Weights of a small GPT-style language model, trained from scratch on English Wikipedia: MLP 256 GELU.
Each number is 128 + 32 x the weight over its row's rms, rounded and kept within 0 to 255. Layers, rows and columns count from 0. Numbers have three digits each. The size before them is the row's rms in percent of the matrix's.

# layer 6 attention output (transposed), 192x96, rms 0.112, rows 15-31,47-63,79-117,128-149,160-180, columns 0-47
103:144136086153156107166114176107040164104075119141140137140202133096139144147135135145114079163166090155148149114120092093161130098140115098100147
088:162255129124207086150114118147151126092149129161161192125164134141120121110085126175111134181195180131149165158173080061098107111127158088144128
107:114171091145168123092145146126091140118223107084170118105130118080063134156163136118064119146191119103113139213121148122161095126124130152165094
106:085116138142147114167143130137172127064158162092091149151104124165161130065150180169097158165136110144100210131122167194143138114162138202085080
112:171146186174096110132100117151112155128139101194111094126111114116163090111173172085072145125139136104142152128192191133134138146090182145094073
102:179172177139198121099140090090093124094065133181136092109136120087188122163099110193081205114155106116134138153118094141118111076165128136176108
088:102099126194134103160183073064110112175187167083143110130089168132099128033122183092161129148066113119136090156140152071101150141096121162166172
085:143119148086092157051111059150093078186135125119184160183185190149172119160136143105164116169142126118110176127122101152108138102118115154096129
097:067160157148131144131099158143106097097155158046125123086091105089170054124188123181130107104118129114139130103168182147190125137115150085114188
109:090120090107146120102175103120162088159148147048114149142187157166129119166120112178146139125106124086086053139099129141116174159155084124125142
100:120123181153130103135077147103129122163126121127091115088107150093105178139123117144104153123125088217110151128102128066125137125135143133151040
095:140110112065226111166120163066146175113059126121112128104104106114138132147085075109159118097173153107118157177138158099162104110178130090199106
091:117109098132117136165140164146140087127100153193154147152159053163121104105104133141101104127155064135161105087127116130169152099126162141126203
092:153175170119063160080148077132038113131158078109120158148125178119141183116114124107182127064126173089107149089124134160132135109128113156143093
102:057166061115100176188182159143105131117153152191150074110113146069086122107128152112115141114148140149136109091144136152119085097143074166159144
105:147128115073097172105120137136146148073178149191147110140088116162093151099155162178103161146167132106118116161170126116147082133173175110099190
100:140094129166122172136124105092151118083186167132170117127118153125095145118137108115126140135192103175142108124130190114093172152142158039111109
092:127150136137121172127130143110109137125118156152113141105137126080127190111136208120160146190135103108100104105105080140118119119166098168134134
092:136054109118125107146115162180120139140049076162112101074142149119119075163121098121130115102167139109163135141138182159103158143135073160174109
085:109168164110110171079094107163126161131082106189129092093129128116160172107089155086159157148089141147158165155153109205142133117069143110086111
080:150159090113168102117141080154089113177100104142099145114149114090132112165094119160171097181060129156114120164159058111117106144121090120156138
088:128067114140110111163189099141118145111182118166120106120135087093108131146123057098156120135140169125120113137110108154153130109168098183122178
098:164140056114109111136102142158124173101133060108174180103095108072150066137159128122131158145151124136099151184154126125078161078137106121132161
098:156095137099139165117106192142118162083075155117097185095142091148130168177170125134110125127144101108080121130113121150173078081104156177093162
086:181130152142051151065097107119076116164061102138112088119155152175101169133176091108160155177125183142087135121083057156170094144137117109173145
094:156079121149050112142098137142136104144125147088183133185147153172125121132101116122138136184136076093101142129076126100056175151136086115064115
082:122120128122069078149121219158083121112126100106116145110155138099090106089174139138177086082157144127154075097176173099136123116119171133075119
106:136152130144111117179178143133119156060108133083191139101094092148104013125135149154165088170163135135156127142103166106116132103092113095137187
104:105112140148152130111131107126143182134128163184130121205065128153160065094172105099118065175129105143091135090161078079135176125078143141098162
088:145140192120126107118181139117100139095169098061164170121154152155114054063095096125204124094118148207090144129088156104076133183157127096058143
092:165131114159129168136082107121152185088138090099124130133134182190113132133130124054084111147103152084185140106098135128157125174141121106146121
102:137077170163116134074086127137169066148147147118143142116154148130129127138142125154137103145108123131087116118123115122161103195157130159113115
100:115113134155148113092110106148089121129065143114103123141127081074142087125150194131178139141166116183146082160080123142098180112087127077169137
112:140095178121149091124114158170136113181117119121158170118146125142138147121118106156102080131126195060098108131128055108128125133090122156140156
090:096153136119145155133088131130093125148170104147125096114090138187105165084146158078051086159107160159159119160068114131101068120117141144143110
108:141084182179071134103075114094157194141140174115074097131060116122153182170169112127131152088084095135128140128049116187162150052106136130100122
095:099099117121119137187126177179151193115082180118138151143069131152179107141098085139153115082083088114149131036101134086130116121178073088160146
090:119136067133102140117136145165083155148126112131111107104118143080128123130113106125097067103125137109150049160132088029161139098116160102121126
091:119098097142095114081102187110179077146093176052175095157164152162087121144134122174169099109179066154124099087138136181184136083139131097160118
105:075162083171106118119146155111160070164199087085150152138169124180113146136116195112116099123091175123154122135167132136102112146085144126128109
107:141126130104071097151135114183176120214147084202153144110121116160180114134142161160179073128102160134165128137136141148112093134175095108138112
103:098120100172180121170145180079190138102204150108111136152128077143125103099120112138084124101193112091196095150172182101067150128139125131125081
106:157115146107126126157140151136169227170099134191152135079103130144095240162136141065146126133116154159139143123116087153081082086102100165166080
099:232139128147186178135164099131104105154074114153154118136138065165164125122079079050092134145114150133119089145127086110156078107136123153127144
101:157141090122144111102167136108159083134109125183117109180136139129114145127138125131134145114172105082129103124183127199126118123137151112082194
090:105159114137077117096110105193131123090187153131129153100153100105113135140133171182117193134122084174127126139168199150130151100143130209105087
104:069108127152095118081083122087150133119163157118077149135073098085142145137139139180106142121087171102172130122130180152091137170094136139141058
104:131102125152174092138088116132157049126110140181106127091091126105141106138156117144135175172135139175084103095114138098137137134112138083132155
100:167144123128199102156098104132102150120111092111103128180111072155121138164115133119112138126161111084145103170149110129156119121117158069137118
108:154162165141139075162122160112125090168089116135166088084166182180129086138097074055127121073101144107177130110119105112164124111145151184106069
096:134183121071137120090153104158121073092160092113098153094139137134155136148134147106118096147089078155094181141089136156155109141162084115130143
082:181165118127117136119175156138059110067169160095146170142073125084144168129094128119227071105109127097055153111064141174144156128114146142075128
082:154118203148087068169165133131135187060087109128109154058118098065158138122121137091155101101138145128154195085134121147111164098119102174150138
093:089199109128059080142158135107165121169207123157176129119126183124129119136118085139134131136082109119066100083116149107132119145108090152108097
090:106126174141105148116149179125078187084141148119112158095162119121160097143115118148202138159187120121169119142122093137096193088065225171125174
084:073093110088184142113112121160116162121111156105146100150108090131138169128089115168107094077100097104159138138170100063113107114153137129159149
093:109136137125095067135098185088195126121068132113148089143071182088093103145116136164135119114121080149070129157089110182141114139147077161078138
079:095067143163148158127128095145113138124147188058153088131170064142140103139108095109081094113099148202131096093116111158082160125111136048116118
081:160147153133168124133091116104200081121153133118147118106149134138102115133145122076162177128112088134150032117166094100134096131147084151195142
103:190178145193115086182126177131111149162073134111061191130123158124116152118134116147157143138101133155185149119111142121109119158134151195076074
087:143123095111116076206087138096094116060090143139130149092142156114123132106132148147116122137090118088073127091095147118143055086131070134127135
088:194106098116110136227143151112055108119104129143146139099152111102163077126105142178088151104184127112156139108116168128095092131092141126171137
090:136131149088118091159091079160082132164135117141120137086129069186163142111155123063125142149077131125120149133122179075116083097113143146107094
084:177128184155098123154122127120175202108137118076116110150155084116091085085123118177173129139160116142154109026133081115130148100151083158116141
106:112189129206142139133150193089162138106084112104096083109172133101126121187094124157167132149138121125142124132104091169146167128161129161144081
084:143108184126120127149189107201113129069106098124163078132171144118119142114104109148172101132095168110122186085137062129091132147178137158150116
097:091176119145120196142107083081126126066164116105191141142162144160147115100112193135104162151123210115146112125156115100072150117199114096174147
097:144190122117083173161148216146156207139168104051085115104088181131123115161076121174126108108120088109168166126132127113089137154103144180109122
099:189102147104119159153099085167114128072105107125050142144101104111112181157154158123175117110167119169125129125119079096124081076127142131109132
086:097072156125091125100165088168096117124024176109118124104165132130128117134083158112120154100119098187104173053153091101109119160103116117156153
088:143148123140132095179111159154118141068131082143124095174114136158087124141137186155133155119159145108145109160162117128162117116186111173151071
090:089162118130126088208110157163133109117144134149115132119142107164111144093161123117128149201134118139161133223064175112122061166062136110137172
105:086156113161108126115101167161136143137123128113106126201089052127125121121133087144144138064135115131144116121110180070120102122158118155069173
088:128160100140128142139096171085169184151112149102142074106154138226102150182125113125078172165124137125176104156116132158124085075167114127158146
109:170144089125074148159157108105128148136154135130121112187102164136110117129138150132121085130144082037131141150133168124163142170176138155139074
106:135079096103166182120154104144070133106178092110098131064094097155107188167112141147161108153128116127083089126096121099120129070111119138126173
091:145147124114137143097175180152091069129139131145130101104087149109125145170084118156120127149134115080099094082106122126119105102168106186136102
114:148141145135117151141128100151191116096123147059090153103137186118112106144132106113177089106071162084152102079088120162114127172133104166125104
099:124125105127156156129177077114098192127104096144098159103159091115135119142166137137105130175156152106143189163191118108147171175133128181130132
106:137115132094110123086105097150177118127172059153050156163083129105099142135117145162175111140081131087104126105190162118133108106116120150109136
092:107100111131064081121155105153091203135165109132122166173157069122146151163155159130096066143142088134105139085112144117083148151096101098150129
100:145147114117092145165128082158114151125135102205129122102118124157086152174117165101104085063111121161133128143178114177166132143141089081187154
090:114139105158114141062140132184172129138097158110140136112120108103073147140125087105139137142190144161125155154116111157094163115112166110173100
095:126086134117158119090073138087220146145219156113095150128124098125112156112121109097183123111196133120141161110160173135066130140144138050151144
092:096120080142183167086131147099096133143125113067098146112140132115102136158144130208162124186154109129087085158135159135174161174144105061131179
098:153120143099105144093110111126189126120121147184127120138064192052126183124131166115125145065081132131148154116119177208142119128167153138133177
092:137078128089109144207068057158139165139118104094124095177143126177185123076120122078095099140141154108081162150123154111104166137164120076098183
097:106143133116119104073187176151048134108187148134172142140144083121184145162105139138140110092116129099072157184103044152058092139104091067192125
088:169127141105115120128173145131110128191153096128049143154108133228123102152162090134139111134168148164149108171084120134171114119102097100111096
108:108150105123178111126152064084100052098100152175158134152156103148150141117101109084156150126141155082092135152139145135120073093074082133208133
112:089133125144109095068165160108071122159191131094176077144155192147093106134151086152061140154152123174127114169136106205150132185086130155106114
095:151157051171095158147124116072098102133158092165153144101132078100125160096140139119145161162174162159134124161052183141128157155178161155129144
092:151094121064150165080130133160116167130124129128137135133148162123183163143110105122154155186099123146109116102161052137144097133087099153110129
085:134112125108127214103105100089094161106188075112126124117062179094169124144091073099113127135159150178089068061152075118151115136181143089153111
096:114100158079129139135123124109098143169140133103143087061127183124159163136144149083200166118134192122142171071104103152109151171145110081158101
128:116125181152138171100065099150125078135111129128096155105109154065163113067165151173110105137121138165105143098130123098123138163113182156140037
108:113118096130163132103145185209111126113107106151137151122145163138136147164095170124196136117154125134112071095172042123071088093174147071154101
111:099115109137052101127089141136115126135071124126164161105164179130164097051120099160097103141135106110138119100171108114100126154139113075095176
112:136144185081166155140044088093200157125109136167150194130168145116145167112148159123128156128118120139159106207102148096134111150103129097163180
111:128139135132088140104076127167082121163100061192112097122155112126085078084169141121152215199173154130129131104182179081120116080122095125149153
115:163117083130109124079078161142115135147154121152183075160101164145112169127061132152133190146119123114159092106155146104191073107113138055101113
117:135147162112127143177119140107135069115103131094155152161106171105134150171113129139058135071148178157122119092132138102224095097145128073143183
116:115150123116140179077080109136065049150143163159135107119120139224144166067123100160078178055113168113119153114109171143122088104147177164120146
113:097078136170129119098121152151155138166162174082153127135096125112165125120194176118085116173098122090120146161109158155109094069174127152116115
118:141128168108132170173149089109099141050122182141140114141072120097157107173135124115114118161109127091112164142075071145171116151086106156110121
113:154088074139131137102136106138099114186194115104129147084133145166142159177145105141102104194071091147169117137108083049193153159100093140118124
128:158167156134119122151150117136175116143083098167190116128084157111073139137105150085111139114127182120130151098122085095095090135099127185144138
112:103123112178080091084117148172118115148165141157071102096147115143098093113069129076147145177162094161165142103151140093089211154105089194141047
111:153167179155186126137167105040167058153112141116213164079119140078114140140116127128152112156129121112104139066155069093171120104081130174116132
128:127152116162121102173117125129121097120079167080130146167107155116112107156134113050081171166137131053158078120123207093171161144055112167125108
106:086053064175167101145123118136118156135159126156158157132155135154128117106127153079178123094097093129132115081101105130158140165117145140113109
109:120152120136199143147070109114161103133116081183122133107126066092064115133194096169089137165124099104085167175088155137123159163150107064117133
098:087150104130137105079148050111122169104128154124099121108087156148078122126082091174173134117113086105146161084157164107144200132204128163156169
118:039139180118120079122119157134127133125106154142123105164130158124112082105123113058116066078096112087176126118123150110175124114082185073068099
114:129135237130135070133138161158176109155149146170132136149129138115052142110197124186116064129088141089112114148125079092114137172185162155152137
124:169102166145147098118171136135122111206043161124090109101191099150128144119155167115168147117086170105186149143083153151146161095139099175122124
# layer 6 attention value, 64x96, rms 0.108, rows 16-53, columns 0-47
081:074124178131107162160121165155105105119159138146099140161115149132107106195131182124176085132090191159140127116139137151083135171159072083122099
079:133121134192124108138140111102113133170129135165139168138160121156093122139084170079108142166104136156125130135090154142126126146143108178100215
077:112112083128150135077153152201160108165168088151091108099188121112147120144112098105109112143154181143084125139123140174145164172074171142114116
082:130194061151168122150126096099175081132093111135089175140141119131137131171150094086154125091083130150147137123177175145186145186134078097160147
100:124121211120096136093095139128097098212118150127062087094103124169160099069138110129155175153094129142111144138128136123123147167143128189050122
090:166143109118112147132116099171141130139114067172109123137162145151070111122161109091138163159091144105098131129158119115099168150163154097107191
078:146169081140128122219193140121084163092132176149153123094083192161126085132152073126143139156131100159114178124139139176136055112184139123149167
090:099109114119098149179130108091128074127109108135139112195139123137107087130157150108088089098149112180110094153106102099138166164128121169140201
089:182104140107112119134090148077103161135109103183092153125107116153114145150152118125105107074144066179115074054143162109098118149177122076100097
091:082181131075157166104102140190081060174070121109173131114113099116143194132148130113137172157104179141124089147126113115062133156132077132117134
083:146154060171112148088066109128124125164114162122086205105116120130105148101225139144101121130079124126130118079083139138106184169103124129078090
079:082051113189121116097108141062158133106171139125165098166160116088083097090151077121115145145190162055130154113117154151147103188170116141141109
083:179134145173096131160126139118143105130143144160099096112163118139075133115123134152134119128137062121154087121104102157113084147104134074150110
091:140101138110086080127128124108131109087148133144150132119087085149168098182173063101119121165151143132092109132143069075215100112109137086075133
085:176118141137123113148130114137114118199150087107144137182134169089154083160132112126142141111088160102171148094171158131098174154137135146156059
089:125137122112113093108123170161109129110130057094118130104170108162148136113085099156153128153126121098148105094165157145180116114149162089155162
114:130108103119161131104089079141084101169130106144114198148077144089111175119064144123116099119182158138159143150131109134149131110073114153015095
105:078106137119119133198140113121087158169133150123152139134145131155132118168154167107195121129174181133143097094134104100092060100161112091097094
110:132129098166073118201118109106182091186150111143155173149114173097149137096127099177099121121143153131124171149121133137104157205140141047078110
116:137147089179096146133122047128121201095126128131148196109188111106098107102151149085153106094093132132143128107162092155191108152099116076155132
109:184190107184130189128126163144119202183107125124156058063117148119114175098201129100155148122166103152082174141116178068146161138119047112139141
110:155043116103102071085129150134142084148165145128145143171092156102079130144076103167201120138095121122087112137132152116119117143107105065106135
120:203141094142162142163167135129139142094097160117173111063118116121133185104140137161094128123122141114145137086089138130159122155132121096133098
103:134190127084052132117115120170110091098131146124168104147110109152122159086136144158116161100141137104167087167112177137129181084128139067113073
110:106097122100158129129135213158168119079104141139078138142105158080141091102158116104166156122119080107114135138115127066142148073068126142099120
109:156075144079177102110122130075096122119155133152139084136115160080130058139131156119128052116098155118188086152138181162188095109109119155095132
100:175105142164127119144196112147113140125122111170152106107133188126159122163082156128108126157099119185176112103149076131160116166157144203130130
115:104173135120090131148122094184174097071132127199167133172140123133087137111117104083144095104143162096120154111125148111097082108136140160142133
110:106167126160182113191138173118075158164113113108137088102150095128147117109080116074102162139158185130162173092118107087127156088102065139159109
123:129148113163134143121166171069117136147154147165108161112085109098111131150143131206131119147074126111130131008164099108179118085059134137156070
116:132101124165091084201116112070143134102116112090197145117139140051094098152132126092080161147157154151190104124154129144163121082096111106098146
108:112147129098106130119130063130171143088123190128127080085108097162107085116118102097168154092096092094108094070145125128102126056127148120092161
114:122088103117163144119130105129093133069184106155109117112141125117150099134143043191160129160130106136213121135118142117163162171156182098103201
110:102178151049119119139080063132088112129135162145092196157139122155117125172164146165189134111135114096145121132065150102112153097150181150138164
107:122130130119084114128105130159112181118109134087141074062157075159177112105117089158120077141168116123107092157152110111169096094100122051088091
111:154091084166137058104144106073116109152197094165117153086114131136071170157093134151162092150155141138104138126115147104133180077170176131198177
114:228104114150136094122147176120133141104114177144133161057187168209053096136112154132162102093149078114172151131117152154127149125176107190144117
110:142166133119151132129133126131117178113091182150137223171130143137155181117182105139146126119147108178108097208109151137133147069130146156057086
# layer 6 attention query, 192x96, rms 0.12, rows 96-191, columns 0-47
082:157144155110142142140143145058151169131123106093152100160092115139137115121145124109188118120110100058082162085126156127131134116091137126140158
083:149140136090099086175183137139084101128108108171236144161180132142147105133158100114113126147194051120133158165177154090097145137124117155137124
078:091172147166112128154147147148170182133116134127142120131105120178131093129117058149112126122058152120095141108141087111097116081121156131056163
082:160162170127117124140153120109078125086162092082094193051113150175109131153076156187121109193090162095079141145164095103125147099103173108142140
086:105167156138139135138128094149052113150121149133125134115141130115139124127133163141067140172193167170132153173136092081150100196091170159167103
092:151170127120103083112107150098084168145160169176166116135119133126190130084116156077067135127202072091155111116098118085154141124091127098121130
083:140095151151150138130141121133135137153118087160100111162058069162136160114122130131136089122116078138119099112191089109085051108088073163058144
089:098139100113075107085149132123159071160115073107109123150131137159071143184121081158149080063101152160130147084085082150113136086132129125103196
122:142155128118094171110120141138180110145124098058126158123158121130122149181130095140152122108089152127103126098111148170104130066167117110103136
063:119119133111136184146121141190164082073130103092092061109043105108070139120130102181134123123132174146048132182120087146098128142145155105144142
099:134077122133138082078182082125084073110139123132107159138122090077184135114113169107160107135098138062064153158099158158126089192106118101188132
092:144136110132161126101107105146134125144149138115157172111191166139142122107115108105066146149162138057115118091129114127182110165165133161198089
089:103079096108135090143120129209151159126130091113134153148119098118115111140096131156175067083152162120170057140177122148152101079128141130162153
103:099146106110117094082159113145123159168083170134116148124120145056123113099168179173156134162166098080146099125144157123159144094117131118125107
100:143152156124140121157164176120093172117061137114189082098115080119188138098156106153088143098080147137164176240086110153104139100155171100156173
095:137143064160141128221107140118171177096157143091075132057166170109152161194101197152120113098161152169124205140125150160127138125092179148137138
114:071111135117115139147124111067093126125104186136135143111137132137179156120104118189093100081117135101143148123154179112093135114153103127142075
089:097131090151064178107123151113124150096187177094136111141066137136116115116126140150141106121149090142176087163095105152134137173130161176086132
110:113177138113128108167071172152119073125166112084141145073169112167082132125151122138107023143141145163175105123094118068136142133112100135108186
101:135190083142151149145170143052121103096058134129141103136132093160108101099201098156149097159119099175133072148117121150125100102158111124118134
107:163118128149111083150183135121121144128149156132114189091082174120204158124156085157107044100057135115142159097126119134143174109106131143066095
103:105107082119157104114172106180164099109083117125154129167133097145051077150137072151125120109199146140181154151079083061163084166164148167130129
101:069143092119172033108148092126101187107105091189111132054137146068142156119078101152159085139112119099113147070148145178073125071121101103104086
098:096124071148099106136133145118131116177164083104102192154135152116090103171165123161110108157165125221127143133095106162152078062085146174064157
099:179149101121150082158154119127109160161106093141155107145117095133120177160118115209101106133120194136187138098118179124133143129114063060122129
115:128139157132116151131149082197079105058100189176152078168125100126164141086135141151063153070075134099137165118158145132128113135154143056157098
101:101131082101118097167083143174179099112191157091159104090093103105127146103107141105130102144204126178064140172163118078060122151095149153142089
120:110113151151129150136059080075122051101095134132111115081150125158149103057098140107132110159090131125198159100114137110213123155130108118099141
125:092090167158120124065132096106128096124069124177134102108081159124189183130110138144133208123086115069126152133176117164106116092123174096128132
108:115114202149133119060081079086085121086120135164119083122148088149176143111161070116084212159079145113147175082171103084151110110184164086120104
100:086097150100131182113217101154100155108079167182163109149155146135173132153106087149129166143088076150161197141145132080164104091118172089088159
085:068124139152126151118199156171140168105104133141080125109148062194202189132117126115091194072159070182139093129164128146133095117137140196124101
084:123222101125085129140120141105139152109104107141115149058122158204167124109087107138116146157124095158134160110142081114077147150131140189077136
081:116135149148052198126118127086097137106110083091139190090098120083126152142138179178053103111100125142106119170123143132127118164116075105072138
077:172104095116153133226089075101147147166106072115182098148111075181154152110092148181123113101136107143155160132146194089178165105135129158107122
098:177193129157121162135118161108106110159116156118165118173126168094140150172097141127145115126105131086106230134160090137112071103140128162084105
084:143079119145097076082119124190156050103102126175100127127089119170198134147125120138164117128103120084184131113206076104100103163111118164088105
073:200144113144162127178146176123124136129086135114142163136143119097097104189166141188134155142137082177125099099109134123153141118170095100126154
081:143095128163132149129129122117066141139084137116158136130121099074114139076142142116164054139150122088149090107142139126079064151109083141097068
068:149118160086086089115189117134044162177089198093148092137121082143134166126146117060158146158182119106132145113116077116142082144133171116157147
136:148172153117106118130139138099162126111155121100112166115174135065114131176169162129102130117142134110085106127105087167171147098145143121111136
076:120141112146135126137168123118103119153148099088106100113114160119063138129155124068096088135156186125105089090042163110150092171178173094152138
105:117143116135058108158150164069105136146143154121202157077179127117112129148141111119114094128147097083136127169105083201130085105135099134163107
095:091118159119156169103185094172064160146112130153122156146127104135176108144139104142119165099172189120100057099080139118160133148123136167185101
095:162129141137147166113095113197171140102116099132088119151108144040147115149137159161079146109087143105140152125164093109133105138134131183104151
089:092221122149169101130105126102108141156124160119151126115125124127133125130123132179083104205105119166185099110084156101152135062138126117106155
091:133121203151111141147104140105105155115150087083138145178142132125099192164117140079111116132157199140107092126137102108115144124132115166135178
077:144147120145149141148133147084156128168139143112097091203133119187160097162163135126073098152128140192118191139116119113162122141148149115069155
100:128167176147186210148125138113082116137117192126104128112151107103109194122176149174153085078156179078168108141066207119119144118164152162130133
097:091158127164069171149172114151126129177142110170149135092098131157120179130148144071131114149113137114097093141162102127109105158129140149133110
088:084146191149145089087144130113000144070119106130150104113118140109088149130138140155105150119145166090151165132095114103095105140101109150162120
093:119135076154210185173192134130192122125174141124145177159136087120119117159151134106134082157065088172152150086079144150149120089198132131112147
092:109115145155111107100160160115133139193172128061105137102153183132150136123146143085106100077082134154097129087192089159111169127054190093104082
096:119140104122079035145154115104156116107056067109137193130133143177140148112124118118145090124174102108199138168131096112084110132105149189116122
095:175136086108161126116079112121127086111135088143187092092130154129133118176128115174106117181076092118163107101140107130096197189131063112136113
092:127093097146158186179130136105145171140070116151096173123167150106065161102163164175120126047154142166089091135101107136104093133146141140110161
102:115099159146120100075118105108127117118139170187134125152106043094142184081144124167190062107142175144116082101100210102106084130110105117135152
089:097119087161159094127135163104122090106107149162114070160142072160121120114145153163123091059123127126154135110148097126137154077197135085106146
096:135137093073110090127131106155146143137099084180169059151116134144102099079122102108153124161147147130084145124147145117111136087111186139182084
107:199194088142145105130084154073160133149117095214157099115164143106119116162111094153151173154128089134151126150063136123199167127146087132149160
087:141138149150110138149116107131101147145115121113131160042161155068106164146120168093141116191143108124140130115093120113159137109079162054117121
086:139102110165114117123095161128156153126097130135104090126044095207150099107117178130123144183097147146152164136155097111089115160168132128114082
097:094069105143102153217153112103160138152167145131146117120111144117102152118089091137125105158092135116167191179160132060141137108117093138123133
097:110164126143127104095200125186058123161125077168131096073102081167160128120137131077123159153118117149150109191117150125137108164078166174135144
068:137131118113085118128161101156142161151109143095155112118130089151133112099132137051143183080150129100159101069125110046083157123157115133122093
102:157093094096115153173110166099164156136138109119130079134125167093065121147069145163121138129121145041111121221114155132124194138099138142166095
086:148160133089113117105136085195104085073126124198116117115149082149145127106140067104146124130133128202136120055128087127087079158129186084111144
103:180130115136116116130169160101107128120108155092115112182127140119105168166072112084193175147162159103127089157151122115160188095100177186163097
105:181129121093146062120109084109167128159116108110149098178140107152159151137059129135129126100128104105143111162092121079172165090114144141145096
075:120144133078058172127149184148172099107098149096151108129118142097151075118174142150134134133119106094164114110101092128132126127174100135115184
105:150110147098130141125178106147104114136079152146160089129125119145128214108117104074182139131165137128108025185136126112148144082077118169154097
101:122149089154153104135131168117099100179142076138145133162201110157118086117135171204091111130127110114078116132139090211118118089073063158132144
135:142148131161085155098131148132168094122129135082130138087122123070126104164159125103142142155086144128114104078123103208108114144145102106134138
072:099143174096115150106166124166059117120134089139090138131117127136141111124183105104119137153138208172102129123088090103144146198105133141124158
112:104109092144147102138155138137097083125079154161133169106098050086120183188148118157166083112133152115103114173110145132117087082186146133160097
119:169125075126173146133074119147141141180106108141157099125137079117153151115056109107146159174073068062157113085085144169151107111069195115130145
124:124116128135148117097085121158149135094121108150074155141095106173094121128093210176121096059129114106158139149142121130163087086182118099108168
121:160170135103126132089072138131113160159160172116096126166097101129113148078146171117116107151160139138178090158074171085141106089152160137099147
117:093143149131109149096103187172123129114127147096170125157097067114150137155189109084122097091072174136143155145121088149134126142134148124142201
113:119149106095116146155138133125195134154131136071150068134180135156130122170171166109135106109113129142122180095109139119145129106149180081125146
127:074121165157094153127165138088106147148162198131128184116107107193106184126121169094129085111133078092160137150131153130131136150174157167078122
124:128111154160065160116152122108069165107216092140159114083130168127137163177149160162168178168148143089121113140095097154108102171136127123133117
131:088117114088123119145169137112110139142127144138128124082162116172117130108156136172150079119178174112110121187129100125092143148092138157163178
119:108162100120202159176178135109136088088077150149171147124161104163141161129146086187127118129105136160157134159081158151139110085156121124122126
119:192118118101139123099169148140125117152169172098137171163114156159234154095077122141110036123103141134105161088113115111174191148101154133064099
121:118138095130128135097126156119091104103128157094103137115126076157099084146156114160146098112161081120199156146107076119118109140171134164133134
115:100148108114110115102135077156123153176060097175166113118132103107117135177160068128171097158145138144194119088082129127106157168081054089148097
117:118171166145128101107067139095108105173128095075149169149162154128127142188163171157140157183172151106142102129091152113185100074122063086138149
112:140085107120076122108146138153136132140115056164131095144119164115132190166076137202132126081144147135092114134129208132113157188129089100136134
112:140167171128097097132138104146102084138047120172125085144179133117137065070157161090121157046112100154145131086140140159137103138081168118130120
114:154157089088186109094099124159165036120128095144136067132152144146151188134170158121189094166183114151069099117150202115132189183130185123110068
126:114109130151145200183065121105106072120098106187105130090132066122170108065154148126131160192116151126131197114125168100186106172129139162117145
125:152079157154146132090101142139103066082157097107168125111109175093136125125171161191154155154118155110099122110150092134146084102161160108163110
113:144137132144107112101098131081195139127173195153109089086137102203175126209130067113085162130089140134093174165153106070149158093155131078085154
124:118075122104146120132233089118118107095138105129112098160117177090100116089136058142127111181077075134149162131155161118160089117171127144147157
109:131135130138145111119172169168172146106113138188133064137133110146171167178153172138109186084089122136147111197148084119114073144122112104119149
# layer 6 attention key, 64x96, rms 0.121, rows 32-63, columns 0-47
060:153120081113177110154125102152113105114149135180113128160085167119115136098124068115168129111113080145098093116106160128131151109173079106110121
073:123130064111160173145134139087142102082112139134104089153104201120114130108178173123129094164129128087083200124106071131164116123127139176135154
080:130109109077102107118146077180136178103127134169145134159118110167145091068041099119165128100101132184146106115126104073090162153124106120127133
079:105081097139182181174108160121107114150138155120118096182122146132147175073146118131151077160119084092140156144146134116154141137121079129122098
080:082133122142132137127141077124124105143109137144169106211141167171164187116105146101079128120127086065182158172072061130131167143145138166136108
074:167136116130151093112132119108133158111111138121106102079171128160089086076123146128121153136159128166118101084135097167084090128169122167161113
095:141130122171163150169126179134156133104146130074124088157078193117112137158112105112146105165110140063145130131118153113141126192108157061138124
098:112121118108129126146117089146126087103112159104135141081115121151108136086162074082126135105165126204144132023192225146162090094148151099041165
126:108123134116163140129146164019146122088146144056121172106161143096020076131183156160125127111163134130142125114094215157076096093184116129094129
107:110122123153070087120166111189126144148128097179201116170104129096157182106100114101144131134126119116109085153180071134171198129127095119166131
102:080129119116121090151172148090091091163112162138130125109183161122127151064134089162157082064122098106156118137131097149055168109167184121156102
104:122172151146060166111138140142073107120155138174151167047119116118127175108161138103121097126146095165137127097117165153187147100154106160116134
105:138083103084173134140096137140172100141133111151111126123109077089114123115136106129166085162180092099123099100150088151159070091164143110112178
111:130109189092126121096183121136156149077068107125119104169123115092157114134154192191152127130150136141070096128167146114124017083085117154158111
101:073082194158104135140156118182129058096130101090131163132128103204144158114103097076109107126143129091107125194163196137095138122116169171130164
111:127074167130118116163145156089161142140060152111144112125085076166093070098113147129096099096123168117097162162091145101126185150152154142132144
115:087150189173095116137206138076103109096167118148131140142097124126098110153107062070140168105123090074166124119142147115145179116130085095114111
119:114142134107021152116143127144078142171125131107134169116112130183121100167119166104150146135135137078110093090178102159128179138085132195136146
114:067172148135155086101104158133108152140146114118154118130139116149093111138135073160136085114172128035157161139107065174125102181140161128094116
113:072103128171200131072168132118131100166064172114112187140173087098125188084166163099092099162107091106125158141137135140169128125142111186082129
108:096112134147158108151122150095137097095155127126144194195136154086101121144097098165176081135142126113121130103145141157110122113086132059125158
114:123111118081157079116133136132084140186127114102187150105160154118081100117115097146150061155157077184199125173108119117105083142152137201123126
122:131129106142184076136152055101119074118107107115194084121069191158099110149102139138054118121095157111092139099079122118115142147129085102117164
104:105098134122112100144148184085160107152114109159112121135121174132128107131141113127167132122148152196092132132058117160147167111058152132177183
114:115143086118038148128144149120117119127172107159147136122152137061162113140113122121066088113097202176085152178104139183135126144137111073140155
110:161200174172145087122109125123126060094128150131144063099133158116181089078138095084084059097120136134170136158173129136150141117114125081109123
111:087197074080147133064098113128141135162146102146100075117130179127123132092128116156168145145151111163155093109181137122089144158158186098118094
113:157124115109192147154101152137107161151116147193140173113158080149147107133100118162157108106147120165091122100116128128111132092165117127090116
121:134141109153108110105157128162175100127146108162113169060092128123112110117136120152083144178117136140155071139152109077111191152098148082124183
120:130206135153135146161156099144177126107132105156146134186117098111129117070110193113149129139116133105151167116202154098147172139171193123101132
109:098099106129100153128133087110162144125103164209075129115125106168104128145162130150089144111169096098226164148075194071076125133113155148164144
106:147083106126116194138166136068086160133127122098140107096146117166114157118139163126143104135107088133174099145144133087141136128136116093161086